Weights of a small transformer language model.
Architecture: LayerNorm before each block, rotary positions, no biases in attention or MLP, capped logits.
Training: a variant of SOAP for these matrices, 989M tokens, 3774 steps.
Each number is 500 + 50 x the weight over the matrix's rms, rounded and kept within 0 to 999. Layers, rows and columns count from 0. Numbers have three digits each.

# layer 6 attention query, 512x320, rms 0.0961, rows 214-231, columns 240-319
467440565481484459518514515453511498461521426470541475518533519459587503566500483510490453533450440476528472519494398505509417523445472436497520486483527515498517452448515530508507554500461481397558550542444505430521491504506510512510503466
470448487458546477463454480562500409572434488441492476512472484555416530503586507492399520454527493525484485497460572516494460439520541537432380459516516481477485554535435462549473489462574542472517474498511513513442468516497506512559496520
487464492496569485544453587491557533505509513461487549465617432497506530450476446475497615492486520472535440595457377502519505477516516456445487560458506508501465561506540600514506411517522513539490556401515489585459495474479480586513513523
516543555476451471549524546456459536422533581480501538432557493441547595500477449509563512518475494493517457459487486549551504490415446399462537511452538470596516456466447593446511559473503462474434559540508458513447494434496444562562495461
484511472380476417460494529530471430487500516411465496448522590451470534474488521503483509478474487429525485511511442541557440510524458525479476566533546603618460532519574543582461579534509539498442559536565481518426482598495556477494439484
522527503543401561476500579441453488439524457447413447525537481440479526392540555442542514414405313490537576514545466429478477476557553474611495580554525540554424491541417532459399563486527510513513538443351521411555435492527483533393443475
499557517506613418521447549496441506521486583500492577501523498474478468607562506566576464554464536462511481419492492508433416581486400489465525452577465467495465502559487493507517534462572551503511568571503452445500560536469384453381401513
470529479568605495563511454510570484347452540422493499491452554423490516490461502589504500495474471509563513421497513574563493562481559479537451518510438577512552494507488501499524510533515438485528520513493491518644603520492532531475464505
506446424506573532515441537582509493501412538586423385572500525542455470531522584450489450510557528603423499533427523508512565606459450459479535470397516603473535470558498568414546492529490502501505411464474499556481577477457506564508480511
499568472472590562544556531533466495544487494563490533483458551523470493396443504464513461438453438545436478537461472610532429522494471492550513463468480628468558520388499503503505489387438444544508453420479513467432527513469451513477485535
568538537484482529479527448550502455490526502526478514518550502528523499509542476483564443470475454480517556558503540465533518430551545506512508442482499494499578516511455495528511473570511525465531502566470519488579500437525461548600508508
472440486458527457538489544500447464480545494517480480522476478420535509472543455508527515537471539533530536496494446536453439511489455513450451529552506476484493455477465469504476474463517468478528532490537475486505514526409524488488462500
479532488493473547486497510468523506542543484419549466536363430561503561484527498478454478439556520533416494529459467490451584552524448468499522600514483508528497496549482441565496474508511516562530449467412556454484522516487518496505514453
424516466472519506504500505506522479501445482435433554485511535466510492449551467518503503490494457489495485509566523446490527481471528538524480480511538498493475490532497455529515398506455485493470510526532515514438459480516532485502493458
533520446561481491536441489527446570508472539573492529491517478546457549606480479561544469476487495496502494465445491519461540452492505461500511487554499483499569485451488510484512470503459469464452426506494503490519487469488444451485521447
567500525491539481549466490475488504505503524442529577544554604544520511532503530536478518529480451455535536453491568407508526458490524525453477508508532517427464532496494494492537443519454479500475386467452583479506520478441526533463639518
549565543512526486546496491483514468474503481494566575529516537480493461486504504484438559499472432444553529547510493549482523495479518448447471535453495514473492497496490548453527459534436452533520476423507470472511507454480511488463590554
460547509480500459486470489498547449486514534544521540466531468512475486484485451487506511499471447525482525553548538429559457414439573520466470414483484494497438502544462561501461501486458476529512482519568510530537513448537489568525509547
# layer 6 attention key, 512x320, rms 0.0988, rows 214-230, columns 240-319
418499581536475427531395507466495517452520511485513472449608505433451556521443538478457483521491460450364514510490485445526500523512484475406437445479433524523455490549471552519519588567534429506474476467525467520556500520481463546446606523
515583524529481531455438477514530426564546527548484514506481546510477504557549458531495362543502448394587469439478497494443547534437510507466513563452474478435517462540469473481582464579557570495492533531461518510415542452533407507522537439
495452507460465447477497545487427530598618495493471557518444566546544435573525537499492510459559527521455543437406560543456470579513464525525569483482494595496472448495434543448516547483477486613491438426469439543493551562519438597459506510
508536540524538524531536446491493384492481482460490506410496621421562484466466458520482492492495536509537521436510449433592568520533467544514537481470530512418520521517434543497490511430547515548484497472569448460502475605527548500448517458
543498465475565512524507482416432542454558431454433442483489517494512477562497548448437508551558479463579425530439519417516513453493483561481522517513490471538536470463565519505489504493450572463497536623456496465492494531488468494525516475
546503566575515579433481553450461418572467517448521414559520520452489535461520543557491491451493480520550520515538522442506402415556474498527493547519451387495470536455501502446431499538419595436483558540506494505561489508601472526486450448
529567464541428424433568456539551484628512463513514445478468448493436449496522575514463453527554569490488470444475483487444518467492542554444460481487526509498541494496503582536499589524471500485548493510544460527490468551418396455523455477
567539511449471436558514473477534479429543567470455491560548470490411517557508490454501468498425433550501519473464500564504460569569538503561515495570434493521542561409549481483545450487540477475558530552506563407489588499501432466464497588
514463495506583574581476524548585438481490488502534547574445437546496480505500474475460556531553511484420611517421531483451536548530434432516545508537485474481615548589461497542509518454487519524523487488487533450434463547512539561472484489
444511546508498500481563533413506567495522490499476488509471525474588489465477516517516453538449465412520476480546393575411476587412587437459485485604500513376523523606571500457566420527493465431458501409551481483513418433591562517505470463
530425464477469534466482447507558524507490488513540506495475476496540556455503496559524509562514506554495478531479544518506494544475564525502518518503540560558473504524536456497532528427480571511523503543512540531515526520491507489462484514
486515537499515497489546522494475485474476516494489526562476538493467474414477557505447583513478510508481496529554511526537515439566493464493540494481441516458518522504542534513441505573515483485447545494523493531501520470496512516485524478
457504467538484588466456476535487497523552440508542479538457437521465497488502487477489490505546532507487531560452495584459518575496522546462498456482533407502493550511525561484495541539488523528501514508528528478576525500509554458482433511
591512472563509442533561526471538484509476489494454521536531601512550530499578520490481518481451499493484494526600459481522440432503594540494551498540488507487431470436469488528505532484483515524468499542466522461455495490459544532464495539
549494526475545557474513486502454481476528540516474451509544496528488552495574573454483480525540445517459484497536453475448530513511543479504560473508531508445524522510442499456451387480481502541534492450449456473519480516474390528534460530
537491527403522479527561509546436517567438577440440489496522479518506483506530613470537475501509497473493534450484475555542481486455491442490524464514542441479563449539473446526482400502496415519528445487477487472455422488477402526550520555
504494521486482497500514471482535561543471528481430465546503474532483412608538437448549512509497532542530483446483521430490463488517449473479519485461529534474470490496598470426481517504481473484576530450514479483557571487515501488533560476